config.toml
num_hidden_layers = 20
hidden_size = 192
num_attention_heads = 3
num_key_value_heads = 3
head_dim = 64
intermediate_size = 768
vocab_size = 8192
hidden_act = "gelu"
norm = "layernorm"
norm_place = "pre"
norm_eps = 1e-06
positions = "learned"
qk_norm = false
attn_scale = 0.125
bias = "none"
tie_word_embeddings = true
parallel_block = true
init = "normal"
init_std_qkv = 0.0269
init_std_o = 0.00425
init_std_up = 0.0269
init_std_down = 0.00425
optimizer = "soap_variant"
learning_rate = 0.00594
beta1 = 0.95
beta2 = 0.95
weight_decay = 0.095
lr_head = 0.00809
max_grad_norm = 0.5
warmup_steps = 200
schedule = "wsd"
decay_fraction = 0.895
decay_shape = "pow"
final_lr_fraction = 0.05
batch_tokens = 65536
max_seq_len = 512
doc_mask = false
train_tokens = 200400000
max_steps = 3058
dataset = "wikipedia_en"
Each number is 500 + 40 x the weight over its row's rms, rounded and kept within 0 to 999. Layers, rows and columns count from 0. Numbers have three digits each. The size before them is the row's rms in percent of the matrix's.

# layer 8 MLP down, 192x768, rms 0.128, rows 0-191, columns 64-127
100:576506543541543491507500467537456447549550532477534491490515532552477501539619550530580542526499517507474455509577481526535540441479528541551499533478520539581492501519506452459515525502564588
094:532498416518550519464488461547585524527578483522508553437495487552456419569551516455488509487559508555467536465545470454534497572459532470451510509441479549503502523506517497501468493492515463
095:449430451510500512469480547484531508509452505644419511591465515432495488517505557536463527494480536511445463536523460632511512528454531546511468521469540493608504564539494507521500539515520507
096:462581502513470523520445486532401529543562596460530530446461460513547574496508455519485506583505450465542505475549493556467600544454488522447527486444485520572508523508476455489506581459534557
109:485482467519480484474491464525508484502504502495556567528508492604422503505498595509528528560535447517514539542525533559515459527502479564493515469528457512505505548571526482542560458541534427
102:437461549553496507511487521472516526460506530519499557474471494512473519562480527504545545481468526522512483527546537451510559524531541583527457499546482509534432485445522535487476452529474524
100:513539431497455485468404465518467470546550489436537538526459504555391506534558495542495469534518505514515509482490518448514498555450496519475434525490535494504462420505518482394493469608548534
103:537525548505526512460520578497471506508469513474543517544457485493479534527491491554411439515477502575562533508543501438450472476540523475532523526543463607514538508488513568547473553457506451
100:563548460456487531608479518552514534528464540473567466500394451501515483519506476463489450483546475507601438512532567481416528489518516513542455513531543521495541471538474604536494510438516539
097:488425449517463480430449403512450483592486513476522503509457457510529391530432496538465477486501448477501523539551448503481503383496457516529482461502495536495410488513500463497519517490516536
100:572609518522500405481497510500545505511446415418486500523498552462477450512503525499478451403467491454475493488510492410460479463468416463475498476471475401406508490511459513501531462541456490
116:516462470514541512479467395471469515514444495424478446546533487396521479473459522471517512448511505511532492509478484457491493396580493517477530513453576475417509442409444509568452524415507485
100:479506524508447397504497551501499501487496479520450506427385482475545454496529467472521504522452564506490518486503492446540451501493417435466480513525457453544489540521475459490426447515481419
095:480468495514508488500430510513459504590476546474490539457515495548497456492503462550520577613521548451590492451517445487559431407507498460463504505527492419507549504496530561504537582497510532
094:391503545470520495529499502503543500578474487454456498517461469507569551482505453489498570555519522496517513533490504443497555529549544494529538506490521506438516452531504439490553534471502544
099:478558552531490500572507499456439468503528486547514500490469491507449465541494426541384429498478449537419529498534473431488425507472512497570553495452461500470567508484502522484479490502483488
097:497493468500450461560487530469432497512363486571497496535442472447478506494481504483445537515543460495447463496451457505498562468502490481482488489483497470525556531463506478458458513467545539
101:455543526485492468522484483506468495501529461373470513488560510498569537615413441557596498505560522525456513522509467463483483492514522518542485520511490425554497552520447519481475521540491512
109:411513473471451513489505434450485479521509522495520499568504439485498514477520387532493569468457506517449420451471427465540521534428409417442453412484553479526495505502487414487505413548616482
108:465497481513490510452489547513449471515483463586438500410544562494473512482476552509515439501537480462497446551449498495474481494498545542416472527503524497391481460541474528484526539479454463
094:471530639494497488572494485491512562507524562477468481417616503494502533490497529461520484446539489497581495486611498528538482559492530553503512445468462532535501467491545428585522550560500547
103:531486470453440499463460512500440493507430530519537559537488531488438473480472443485460513525524519468529456482511508514542508478472517476466517483525494489475568481495481531488514524508453425
094:526514463462513451486536457515513502507514519536539432474464500463463495479551496504494499511491486441479413519457549463502504579461462452409460459483550448499524466501506444516506514471509476
098:575493551586538547471491521510510411467548493439422511539556543436458471499409525470522527524504472496504534476486418472495534406530489553502470426470462476482469543471457451541419524519521514
108:506509474485504471488422507529475558516508527529476662484535520526460515458460595523492434526540544520490452523541510514509502497520465616504560479512410458465414551588532455510479477514524558
100:475525509476451467484523473493552468462538537574529523542550515519492486480529453505492429511482531492505463465513472575556514530517462441568508502485524408469482433506444597412551416548494526
102:533470496456470519459438531517415505523597408421426526496484468486451403533489378532491509454499522465398430458530448476532526494491479492521479520446579498434475489474487525508497495505501519
100:509494492442544506549463504550504494468485478514492461499515511479441496528487494495544484507477503526572413474475437469440516470432475567508483479518532475465470465507536466498577553534434470
107:437517467473471459487525575503525480531480446520510522547519461465485529482451518486467531469501515458531529474477491485545475449478459455463461512425511495445549514590531491469539526505556528
100:547567538491518535519355510474489513497443519420388441461487510503455472575484555500492490523526520487506470421501409526517483453450509462504476468477439484436499513411454471422522442498525490
095:508497573536537483420505460526472496431526532434433492480464484506566477470527436494466531552506500501365546497495481469510507536473497416484536542449534413552476506531522573524528508498457543
098:543465520522473554536562515522555492509541424545498506441510513525501506508461542534560539538484426503509517463469429457528491501504477471523441569469512420463465474474514415517420453550404490
103:517553494503477478522412401544528469505447490463473468486503487490521416452582481509470530532572488459552517523517500455484556512522528580565506516497458524531492533548474546456532528510497556
101:537572472524483552527485527531494586421558561388554493497475517494489566557483500505501491542473538498501472423485467559485652471460467479559522504483494501509488482530440485442516481490553542
099:521506440496446466509505519583502513445516488517530542535480526524441546583509460466518500497445542531503552478487427566425476407526460425513506531495458512500561450516494530533448458521513440
102:505560579494529451532505412494441487528479438436493442516527526484411483482478481570551506424557528464404485491497487524423547528463547443479535488547511422470484527536498508559563487445487568
100:543434435529431486491491497562564472526564498422484486481467501509532440497475520485533632518497506482547497508475464481495466513528546513503513489554462537516439578452538478476502557536513539
108:490499513469449505528469510560471528566452462542542520554483501471528497502491559480475495479576451506602535451460452571474501506503523560503506453552466396484495447466531508502457469546530545
107:463428493553585564441421530539510492507505563521444494527536476603464531571532558466571556465528496515501486503512493496525547510495501505507444541495521535552562529504528481486492576523613488
097:423475535539500456535468454528527442494472451515457532467502504478511480534462509542482501521537517460411539528436568404533452505464505488484513479523468577492523520543495502535481485515550462
103:522514458484488436539460522487478495493437509453501498503494414460448474493478531491444529430513498485525497519456542469504484495607486494611477531421479512508552464478516514509506526533495501
099:492535433509478566506478492556523468524518433527493472470523559464517485450597554566437416566523452485465517480491423470495549476424501495513538499517509539431605532505481447547523631553450515
101:464483516506504562506475521560468483516555531475495547529555454513478540496471506451518599534515473418499535495494495526548498492443532414562523502522515495512506507590522530512506541464522489
099:527428431561481510482531489434545437468514528538494522535445455522434454535449462478539546487465467493481444498457470536538465467448486473574464440500417464410477434481570554434507439516539495
094:557526540507492483470512547534525463534515486536489546494484566519485474490434517453367469482519479515575504518477559512511549570523478470553484542459574512442490538481475577469400511571497473
096:441475490465502498459538572474465471536486508557572510584486489459462524509467564513490504477479500536487522524528539535501445438565577521485443547458491520524393534461476571478508501522525493
098:553530431427479549445531438561446475452471442548515375507536521487530468451462492481463484426459536475443565448462563483540486483484512502439540504501459545512563483457497487523456639511442485
091:522496473539556537513563466498491472404569531509527560551574595504562503503516526512544483419485458525515485487532412469428435493426491543480522524527551445484522523504527516552533494487481471
096:509477527507523444489475469549479578576547475555441570470506531437519457499427650524480504525491523510541549521495499447464472481518505460528521481522507486464468504517449453479443530540478502
105:485575556562507537433536477483537522511565551526478454477542490530564499499542534520475419528469511517509543517456592471616535470551523517550524431507550536513493469554511485390473447504436528
100:476453509406503439558487431484508499523508408460515509560459528550392475473510510518477435528511525560472511480476487455464546494401509476576468590462501487485559498464484441594521525507409494
091:523505460514570517438530476506401487526542555494481515565508485535510502531549550509510545472522493515429468530492605496514449501504513460489463501521568474487478518436519486531522521529575490
101:493502514519496478423456436434500510487531449510487549488496520472498499523483498516470510483582465364502407512480546514514464472463519479500463478522493548471539550568540519446531532505528531
088:477459482507499407653501523455488557531477537477469512511439470479475494483564518637555465483521503515526503494486498485543426492547485458550501480494500489414515477496512564491552500498471520
094:455527408470561444443479504487515461484599488585490553520458501473436464450463513426501451463496488521398470524446563514482431502439536521451557496535524428517513492542487524548516497487436475
099:387412476535553455473479442487471440541500546487562482484522436501506521491494439499471491463475513460482525477547559488479520527456499480521531489524489533504473503512499516489438466479549496
094:466528449540480514427544470523490518555469496416528476520464505499518566496464507538456515447582502508403478442483551510459547479467515514503511567523453488498554503523493447461491498492504471
102:530537466443531466519541479451508477509510458487461562481484562525486539466515433560494507501517485548496536627505497377493423486496526552549482521436448477507425530520466545512509509527504483
102:540452489527544484504411569513544475597525493441441503441510512538450471503570496514544460538550552514496466529351495449519556490536502533458494541473457531545502523500451429542458471474517517
102:576515570516496490432543477455501492509585517476529608482538422529453561501414518541500412536551469386499599431495576583476506512538529429510512514503504476526595498563488560421476456551520573
095:462532467603504489469456496547553515540507538424511396521462525587482544528488561518578550506475483470546532568483575432537522454535500445435517515501493535487441549478528511487492525521436540
101:556545492525415505475504468568515482548563443477460515544431565543456511536531506552508518472477488488606497538531454558493458433496503489506508476515456543481596522528440523536489529526538490
102:547467423489499501581506436538498548555535462573496499506417551500554544504464522534596514457502469508483560517457481458356494540496481495527456516539558496502498455525526511519551500487544578
091:583507495477528475525520521451514548465484454460520510464463496485507533481475478572554558555463516479487449498478560514520444524433459512560502526535515450449377495530504524525507481508506466
100:493508472497485462510512488520403536497439500467451549499510487469590486418499461483463447517532574472469410482488588471538470544506375566509537469486493460519444430520498473496499546523485486
102:428505436482544457438413478465493510497532499543556495552511355511551423455546469508533536458442504519497490516489568530466503514509522501519554549538576535473554545520487524538508514442535560
099:517511515514503504522460539479531443576546547477454423539499487493468514491532503502528480472526588491494535493496499424466571550553471513566499532513470493480479513384510524448445466531500554
099:453439474482508483498515583472460562460453472440535487579445522556520476553493544502450486525528446495499481530495457475496495506490557557502408490436543540449526488556521513491487507543551497
105:532497489503533536444518400467497536526490496544451508597575462543516535536549516489531490494486461495495517508542555541522437555565528441527510535501528500577486497431503498520481562495540540
099:451484455484485534492522507499542512481459441471462489521414501494416424553449575498464456528455499536522522484544439486490497461476525496497533438512506471513398509448523511520531479502534447
100:515419469551539533560470531524536513409481590452436539461509517511396516523532421508505517496533459485449531484516459494558521549501525528357549495495470453499425532498558481508446493426508573
095:477424436488498504539597503502549512472437532465478455595479570560494449527521455476464563522461502489542462450502518443561511527473541440518459510476519430410441545435484562477524572455494539
097:513491502506517545506445459451604530421494504482459447530497532507438538481512474546527554577447472481536505503520526469516490375451502505493546501475544474508399536426490527575525473490513494
095:522415511508461585394467499457512501502473604454437507485533483533484487530486564490502499465488540467567515456460508550524524509460592408504523495439495517507501511411524496542505580552489600
097:537405463498464576480442506544506500507526548609518598492469481468520431495532474507509500424479509458469515446492526512507513470436540458453487473516498464432500490448529507449406475463481531
099:498493463528473529525504470492485395475436555466452584463553537494531499452522558540482542591465490493513465515520463582454468528491498465458514483490632494501563520558534578530446520473520512
097:485517511500450527521483488526531522591508510511471489490522433556578531504496366472496467492469502468465448497472539435547491451498513432432508472406506461590451480530529485526547539488489464
095:574479450457440483418509535584492503463494416530536528428401494513473461504469568547521489526521527484498455489571435535500498515453496501459421467439512552439466527542520535580582478543462508
101:532526536523485497466489421561515495452506534558491547457461451493510493502504451512505557493548586556482550430399477484440471549506475466446511495562457493488473512518485539515498481515483526
094:529547501478530511496519484495536487532494433494480519482458453464457565519489573515534586524575509479520524474530536521536475504409489485494518541502518589488467462604513553501510478494488491
107:439544440508514606517521396505479483536467435501488427538468459520585510557504438490463386478453512573549495487479567457508458477489499465511503514533559456535554504442519530503499482560486533
104:540484554483463551529530549515487514517495488461526594541520520551513555503491490496430457500460500529454583477484540476510559467491553461506526495494506566527460486533526571451534527484464491
090:544505494492449439551622537564502435518443519547548543462444499493527487510486553551555564503518530548448547484528465494527474562455447509433524567540461413539586493500421400500500519487521463
102:535465481498450433487403510467451496507524467469557437522534453500490586437418497476484457463536551483503521464481451506504549532555448481588507488538490494472538497457520507507420527514529496
097:478483548438514510467532518523559532549517487431554457484533525479506525451495506500515479453458455521520548603525560469515496498476486546532512458537526484533490456490462541494526506506496504
100:445480467520439502486446571427498462546489527455467537574506577479505481497527518502493474481535485520466510587536527502437509561539554430562460497471567571455481534528516489535534543477553451
097:512513484552534537443505437530549493563562479573483413549478476456443423480540526510482507461479481493533503585542475486499396494514540551460490444509493424507475474449504463544503550519624489
098:481544495469502554457478451506562543504510455548501397526547532538492512539542532481535492502482472472558426500461481556479451519438546530535469480523527566515501434423476455500522478427513502
099:489547577505599564439480565497525485513557465581539495454493484484536603441467482458527581490412530505523417481516531490475505501449469556467500480504424489448452481547531458487505481542511500
102:517499517538514580568459474486489516457513596446424491477484532458510504521468519480514509538484496431483556536485504486497478495562482520470502499467457532512415537451506471484493502470522454
097:527534483475546464509427476476488531477439400485547430462475487474567467521491476472589486470592516498530420483487478465511460451549538496585471503479454460592501438387487432497524478540503433
094:506470390501491475456512537484471485478500568578470501537475527479535415455518551540441518525446494468418564527505545579443499444464520499465486504548497521525527552408473535524450506532495522
105:488565481474493512496530467502496515539477446499527462585505509536534464509407522434473539467447530486411447485484426497478509554501553457497465489436518459502499550514435474537478509523507475
102:479470511433547488507542447550509461423530531583565551548546477471479494515490488552508560471429444505569446518460493541408488516432477466543510513580477463538560475503520491479561493466541518
097:441445441525486419423380475504497525538457445507515560463512496489465439421432538515542475532500519417443552524544434485427494494548489516481492473549470504555433481477502493522478583456505462
102:550460513567491596419516458522502562480483542437559533498488489568594510486593514544540481569467406463559484509475524572508535494527517537509460448419498440536415507444517455423554505495436475
101:449511494478528522444468502535516467459524504459515536525527487488406519488459538490464497519509524496479463493481454497494440544433512488521509472503503524550419517575507472469510538518437466
104:539486520526514552499506511497501467578539495517513498502479462517507486469502532445495507515517457476470545562574510473515493473543484526463514473460462501474452495474495452543436477437482514
109:505541513525547509524478467423469542543504457472481498468419538572493537530490536495454519511553557482485454478505476542455481568442461520518423538540528493521553441546492518444470527606510497
101:553533423473470503597526476480524473507557462491501482541453562480483517467435469456485501461468493548507483441484592551535450444481482504447521465566509584452676528499502465521506483522491575
110:499475491444441447436540476543517510495483418417420523576565457498440447474394489464484529600434504444495482483522515380502504425523465496532501527516523522438568480498446514466549486473473520
102:515528466519526541432405535535520470477493453525569448481495500415482475536594486457492571508492475473463501526515546418473480581437413519484513522444442520503434495528461546503478512502475417
105:422577469461539452547513470525438588460478521412537500492572497485461510495473525457489523435496503594486522466402474508491544488483534485436492493497475486533448537517551486447532471437481531
095:571456596480558472550574542545540524494490448426516482498506512515517515553444563480547492541541533537488462569512515445472524554526556492490486530542461577498423518541448513467478531503520526
096:463541489541449536505532487499552527499501452477541450469513561527479449553518506610536464563491501501488515462536505461502526508538530562480432567501514508499543479536524551529494460527506448
104:471499467490484591510487411558504480504509494514495565523501518474578479473552547507505517531467455530453557531521492477552488523499531503527468511471487536527440459480549478495474443534500447
100:502473472488556498461503575521491500509446491582448502499500447459522411461543529458529487478488522580531465510531506517474412456476507549494551495555513508411572564540463549522523530489513537
097:412499455490517467456380537525459468529556529561531500526493522475439564485537526480494571486467537488423467449469559521517550535496519451482508526520490561546517564606520500512488581510533519
098:637517577522443483508438496490468504583491447432504559521501514489552488495526482482571542449437378521481526466478471512478483506524562451524529452489421491423494548474567466500517523478505486
111:456441497512537549484477502504421495490530519419499500480512463504489471544474409528515485456539450449533578507482454515483527465466543472531465544402537563475385438521567531491512498479490533
097:427471502538518507546467469478508555512450504542424514455527571520519482479533577557547523424478544495613495581527518529455471544499554489478496509506513556512354474498475553468523486531555512
092:568546480501578502520441583526568515486440457466482516486565552508514451483407490477469383503519551476513545550525498526501450451485448559465535497537510500506549558472538503508569551521468518
100:504555478506523454480504486534526546443546469591528534519421474499496548554487427505563529424433527574598468505521519449509423471466486468422452547522517467537475467455533549470549526463439448
096:478455500492457583538536502532607455472515577492501540448619516500494552505479482502447494528524472556535562445536500505558491463502494535466504511495566455513554498489457562548486435511543508
105:496498493463424399404451486502419457544452518475442440495481474443453509476446484466471494502468454484543514535525477527483534456497473536527460476474524493481594480451490513510519457498509613
094:466522534489484486465531536552502501568507472462448438447563537470486501506506529541581468527521553517563437508562469504518479497551508492568504527497555532505488493515591541512481532489494459
099:504538541532509479488554514550484531468500479510505490530432565522526456454538493551560543529501518480470508605477523534547509496490517574492515566474495469496577472485487488476505536495570523
099:513602481480511448487507468470518573482419600442441585556509455457492523565512560454496469464536496572450474453463510557495584501433501507489480450445481541551424562581504430490546448484477482
104:393526522513508482507489550526485474462466440558512521495413490495486517474452495452489482488537404459507623493466454508504440444457502459488458391486520471589419519450504478537474440502535418
104:471511561490461501447524536531493548572449553480420446504564512527498501520494523523502405483554541518446579471444561448487519509534503492520540491489489474425554518565531553514486511580482515
097:479570496543464536601510542497419477497550489501576516508451461516498496466469465457551537534515505524433573506522444480543463442507475486478490484464467402513523475513500503477577532455539507
098:542481552506451552486517466571449476481452613514468522464600446511540537480503467516510502516562514447451587467539445498503494556558508458464536504427496467606485534535493544526502511414489501
099:556509500514474572522464533491484473491398498554527475458507524506457507470544425509469486531524489574593363471553553413543528509531532471424516497474494528563529492567502483514391530546460458
110:505494553482509488568527483450431534445502512414461499491571506458523532473474493521498429513469565488473546378500462486494529508514430483474559463468468511541510544498484493477497510479369518
104:476534511504459546517537632492454535470539537582378497515465567524468501485568527519474488481522439440520569537529439430476464511396541481499573501461381494533534508536472408506458497546395503
098:519486572556551459503521541477461535476537500463494604451500466569534515529525503520426429552446491467516450533550561493475561602469499567567557479481460522533524552499503384472448429457424468
100:525497477418501530443509465469518498463508536552518462482605433493471546495495515504453497497491554480462516470546502545480457510433515550507400483470546467544503416460482515463600618506515445
102:579502454474476463457440484515421438453467546511530513489465461495476479477545440471505524430558503455495490561502508490517539529527404548526548504488510475484472509520512495492464454473527547
098:502451491498476523521506562495513466462493520540458568505549492465581439431490487533466489503579517462442522493515443473501431483588518570514583466513527518440499478537483500526513472486537507
096:503457549488531507558557448590482549504462494492499496485479502465568416520558536528568511484513522464518462521536461494504499490501488502483481490492572537501413432490596470463554485499481530
104:453497502493548549499546549548608504512538640429526482537504508508535480543524491541523504537509428523475435491508477493459493508494492485536444441498616509547529536528552579446499526438571472
097:557503530505509416515461537509546496543509555492478455549530489515489536467521484544499528454478520535526503477555499507500511511501523588597460496455551509513529500445497482506484502511507498
099:503523477514477531509573457418581507486544516567455514483579487501456517467499550515555526542497438481475396505535484515506492532404502528463498491532479468552505500531539500519596472448448497
097:458550443532522479459504416487477528484446518454532433560534501494500497464453495556391468509435495512494551497520500470528506505541526467539495456498467490503558534465508449512459491434507601
094:551465579461482480481527559479546519560536488461484501536452509548449509528435502498490437447502535494469447532488447482575587469478500550494545441524424511576395521518460451504540551480558553
096:447507578481481490499389556491487465580495428516494506489553521493546534480511511542522567494594531480485533536495493514496504494531430562519515511525461531491489475539498403499429515455499509
096:525597410490495503527416492462465541513482452455531544407486468481564452510541494550527567445432553555562497478530533496487573437481458421490477493529492470504481532524453510503474538515506560
095:409568550446465529503502505447495510492604435448511522571567530509483532538496557442494398505469459475552515467511455493489421482520485455476477542533562542502472497523526483481548431539493459
093:486509550524511577545544471513453497494451548506483520466561483474427448553382515469533474497466413508478391473510503548473595512450457510491436535485527544492473523539488513463534537442501526
100:507491476454533445556403474483469546486528472450512519466438541533546501417495504522541492476517514506517516539535478469450499552449515540497453480500578504463624449499519481555482569615448454
097:463527464536524521537534498484518502482511510457553508553530571510589475511436471469546534517478419529496524489474436516466514501482491419545512458548477583556465474452551510505487531484481470
093:493520538419556490542481519511558505491514434570491524541502514474465520509490539504481462522486438539492421471534495501434475565464505551542508412416524439456425502496501576518445548550485434
100:480441485516508508492554481508499471439421533565503476553599481482426467532471513491497499504361485526461439517483552446545513461480488525531476525541521488451544572537484519505500558557460499
098:512511537543478601513402438526522582427540444554530511428524489500531490483528567580525482448486521496478534486506495553455529509506501432518468508449484537544569549490466530509451523486422487
096:527460526494520510554501548508399536488406456413448497485540496528497642471451490514560492487481561506431548439528475426489507524533511505595461492499524462501512557462492486482502454528543477
113:471480527494491572503507566523532423499507537544506435465521448498441562509516450512414494516439536560511483467482499550502398475490498484482496507531467451506428444510551500445488509474518518
101:496539467462478506563496554552525453583473511443509480497483452533525528497545550529537537583507483490467555440442500482498441484500535417515499470424499522502495562513463462503471554512464533
102:523647609525512571546458495489483493423422512401551486500546483504572514578506492475557486484528466469550498521485603504496600466526490486389478482490438517521492520500521491489517497428532528
096:508462529503473533423514437456498516489537635461512494593524491477524444476574487499541519525500464484516442464423492474546520493513523517594485458453523477563457486499486465437480591475517482
102:459517482528527510473545477530457443532552492488511544540490470500497495474438449521502468515466510486530433513443565541505429390482484508492466555479493500435566502521468595505496495525489512
097:446557488492509505510430502544520473437466533458527425505452489480584554567530476443455554514524485568562565447464522545560526523427470535470435444499467543442396491527480475470461490553539503
097:453542557444450524469466507426543482463503536435432506544492511492469481450529537501481528497470443538491504558550458493489447436496486471492437448572513509481522527503548501440621543541538532
100:519572453598467522494511535522510481539459483557479518474452481550536473526471494523465394551472415505553466448496498539492458519503525540493387542530487527538585499543548444565516511504508480
095:460525519497525499504559532432511543482478436509490520506494494475487530418496421492469476436442549446551485504492544522533502472521560567502474488527505511470517482428486443512512474500482539
099:578498514538466434487519457503533479605496474438517490496485551487530518482520503539576550502589537457519479478509529503431500398546547432515516520452602601486602517529482562479486516503541503
104:469507452474458493441470483483470434477470483512403515519470463440519507431488481489547456505448478496495451499475465501463477522500466518495555479500533485457554462536452519541417538501502425
099:589470475434421489469496564456481488501530518475394448469434507437529502468462501481529480500508516490494430465531566527477540478490522523485500508496510520481493482504434529485558444518517470
097:465479511523438526462496517457549466460508452580508511523522489465530565463531507500411602533449530494526601488504465511502446485502489450457433426502516538485530479525432554429510515495548508
100:496482494556456479492512430516519505574491496546523483530473501455432478547568477501566540492478467538539485516490467476425494489509479506471399521510524481565486481488463472524438491528542496
100:522499479506470593434522447513503404498486466538522411472480433537494519487452515518415457488490472440452525436481458467501481493425471453565571481439525489567505495564467405538507567443501420
097:493475462551480486464570475550525433477477419544595483508465447495525424452514515472510538439487508604530517537519533561520487504500510613565511516475474568424506482478579499525468490496553530
126:398502490533479504475462473489447513502408432472446500608517437488483479431426521440451458444481476424419474492498451498420467487459531480447558434571536439462480491498552495531519533526511513
099:451501458524543595459491411506465431433469519441496527356494427470579536517539461497502554470398508428457493548543537515424531536449465505516491444532489545517449493449517473491578574487580529
101:442507573464505515438543502515559489465507451490538504484450487527507472446498404509543545464484508494445537517555516542461517514500481481487502547498543560483582447474481512454481524448549480
103:506479507470512547530571513560475473499523524513553495455549485564481529522454496539563452521542567515525510471493504525474502517531441467525458499516484563496532500572489566510590499433426541
100:457490532458512516593546433482514545393485490475477480503451496478508468474546518459502492435496494499468516462484392556410451476478470441490488535524505541505595481504536460547530530502489524
094:496471464462485518488555542482512465488474505430536557487499493452529475443509486476524503519456497452470462493473492530480524466474526505494511520489539506479451551567508469554514511501485537
101:612496505513519538414468568472497555434488505545469483535566488468519481526554523451511511496501503452500473499529446547541534492447530486507511501447460511575440566443606512511464512532524496
099:485515433484542527472489483524450480479526541515427520463412486528436595468574451514507481518445533503509547403533497573543459498394570546514425535505540535508462536448520478458440510519492520
100:585544483471514576529475513432473540477460496506531509405490505504528472484432494489526573522418467544541459542531457558438442492556492498520474477512516514519460453495507482510523499498519520
098:496495541504556533449544506528517496508419511461535505586484487488512465481439499475402524573503514544450556508447534429451539528520466561553481483504491522477509527504529580511547530529525499
101:563526515531471485492518488471481529504534559449541436462437477503501502489527540570540462523467503506531518505509529505527488454562507454479498478493486545424433531507473484615495509461439549
100:471520455475527497470454548522459493527481465509444548474489521478526539460490511535496474532537507433465512509447543576524469534447503514542407483475512519464532557553526493505495485545466463
098:501516443474470543508559522538480519555481526542429476486525508510545445484500397514492488503516476493527486443473467502421416468557461515597461509458514465453488505483527499554447449463502498
099:493533482461508447501476430507537500592532560450529507659496470529481464503518545473496535498522511527556579543503555539538476541456529527608539548475433491465435491460506447475505502519535515
097:499519516596521504512513479511495520526589468499538485523569547515417496421507476577582523500524503523537539477519491552477527473499473487490492546482467494519678477467528551498469498419545541
103:527525443496480450505500549550482542530495444514521377569513462493505381491517495430516547485447485508508562541472470459527438500470495426491506481524456463471489489541479482482449531490555481
093:467450502506497535527581513502534487422457475453590490479523521459415503504459462501420437538460502500503486463565524465502479578476503488520404455474509594547463431527469496501462479501489402
099:429499455538470558477535415503483456500590516435456459524472469527536484510495461567474526481515527471527396523499519504440552472516438508574499468486499516559587511458465419538528495502490490
156:525537479440514512490499480460532530431503521490518401550501518510524510517482489497461478506416537568460542463553512533530494511460507407482495516541483474513500528438514480530499526536440529
101:531497533585598470556518472498534539482496419483491506593504473537444406535474582563538503492482472541520440477544503514447531541494474475469535565532514523523484479450486529500529493515539494
100:462566452495504514591460480498522459545541513532532468491552491516513540535536508530403530531496495489489478511458560398498519484464490491541475501524524562495522422507482434415527525440524492
095:417452520481506597559550426500536512445505582469552458458471545498538569505489491542562550541544493485476511479486533524492493482555514479538528471484533535545522466474514525463456534479535461
101:461411507568492561472466545464579523566487541545508426608523519459461480448518510457519501482431460491518522483528509537432460447487533513501532490517548499474501535480456475525455450539579478
103:487522606498579464554519467488474497475569542459503547489566429497544515520450460537528424526403477489455498442521560532463467532453508474455488483522538481534476502580518411474521565491519508
088:532489551491549461455552481454554527475617483500551506512480450493457484451502495561564507549507539475447476503490550485432499486525449501484568457488420522494580520530519543498533457485524509
095:522539614508496511494530500531528483538561523519546527543482540447500431551547508493504562512463516537486495515434523564485426491511485556506486474615508478519493472478522490533475460491567444
093:417536420554500523513524434563508530469487435475521502540498447495456448499484514526501468459505498470481497498606541545505483437544516480536514520520474470482508508465555510534551495503474476
102:469530504581542512485543487499493472537445541487504512457413554499603501555535521554518520536509492455543498515504466510409554528557561502473534511492467557493488507471472507522492443525495519
101:533429469462496560515510532467579484450493456502499537449536443470530447536535512473472485499435492492478444545511449414484448511470492467497504447499524470456473490489494518529434486516478494
096:523492440515512527495452568519536434478529595457436525474525484562446463465541607530433520457485534554501439506450531555427555503481468477464543511482444579513513504537511546541470525478565512
096:521498505472485431498519568507365519468454480563475456530544509501549599504632468518534427508503515528543480481446533472481463502445425562527453506485441517483485483549463474466520521477492532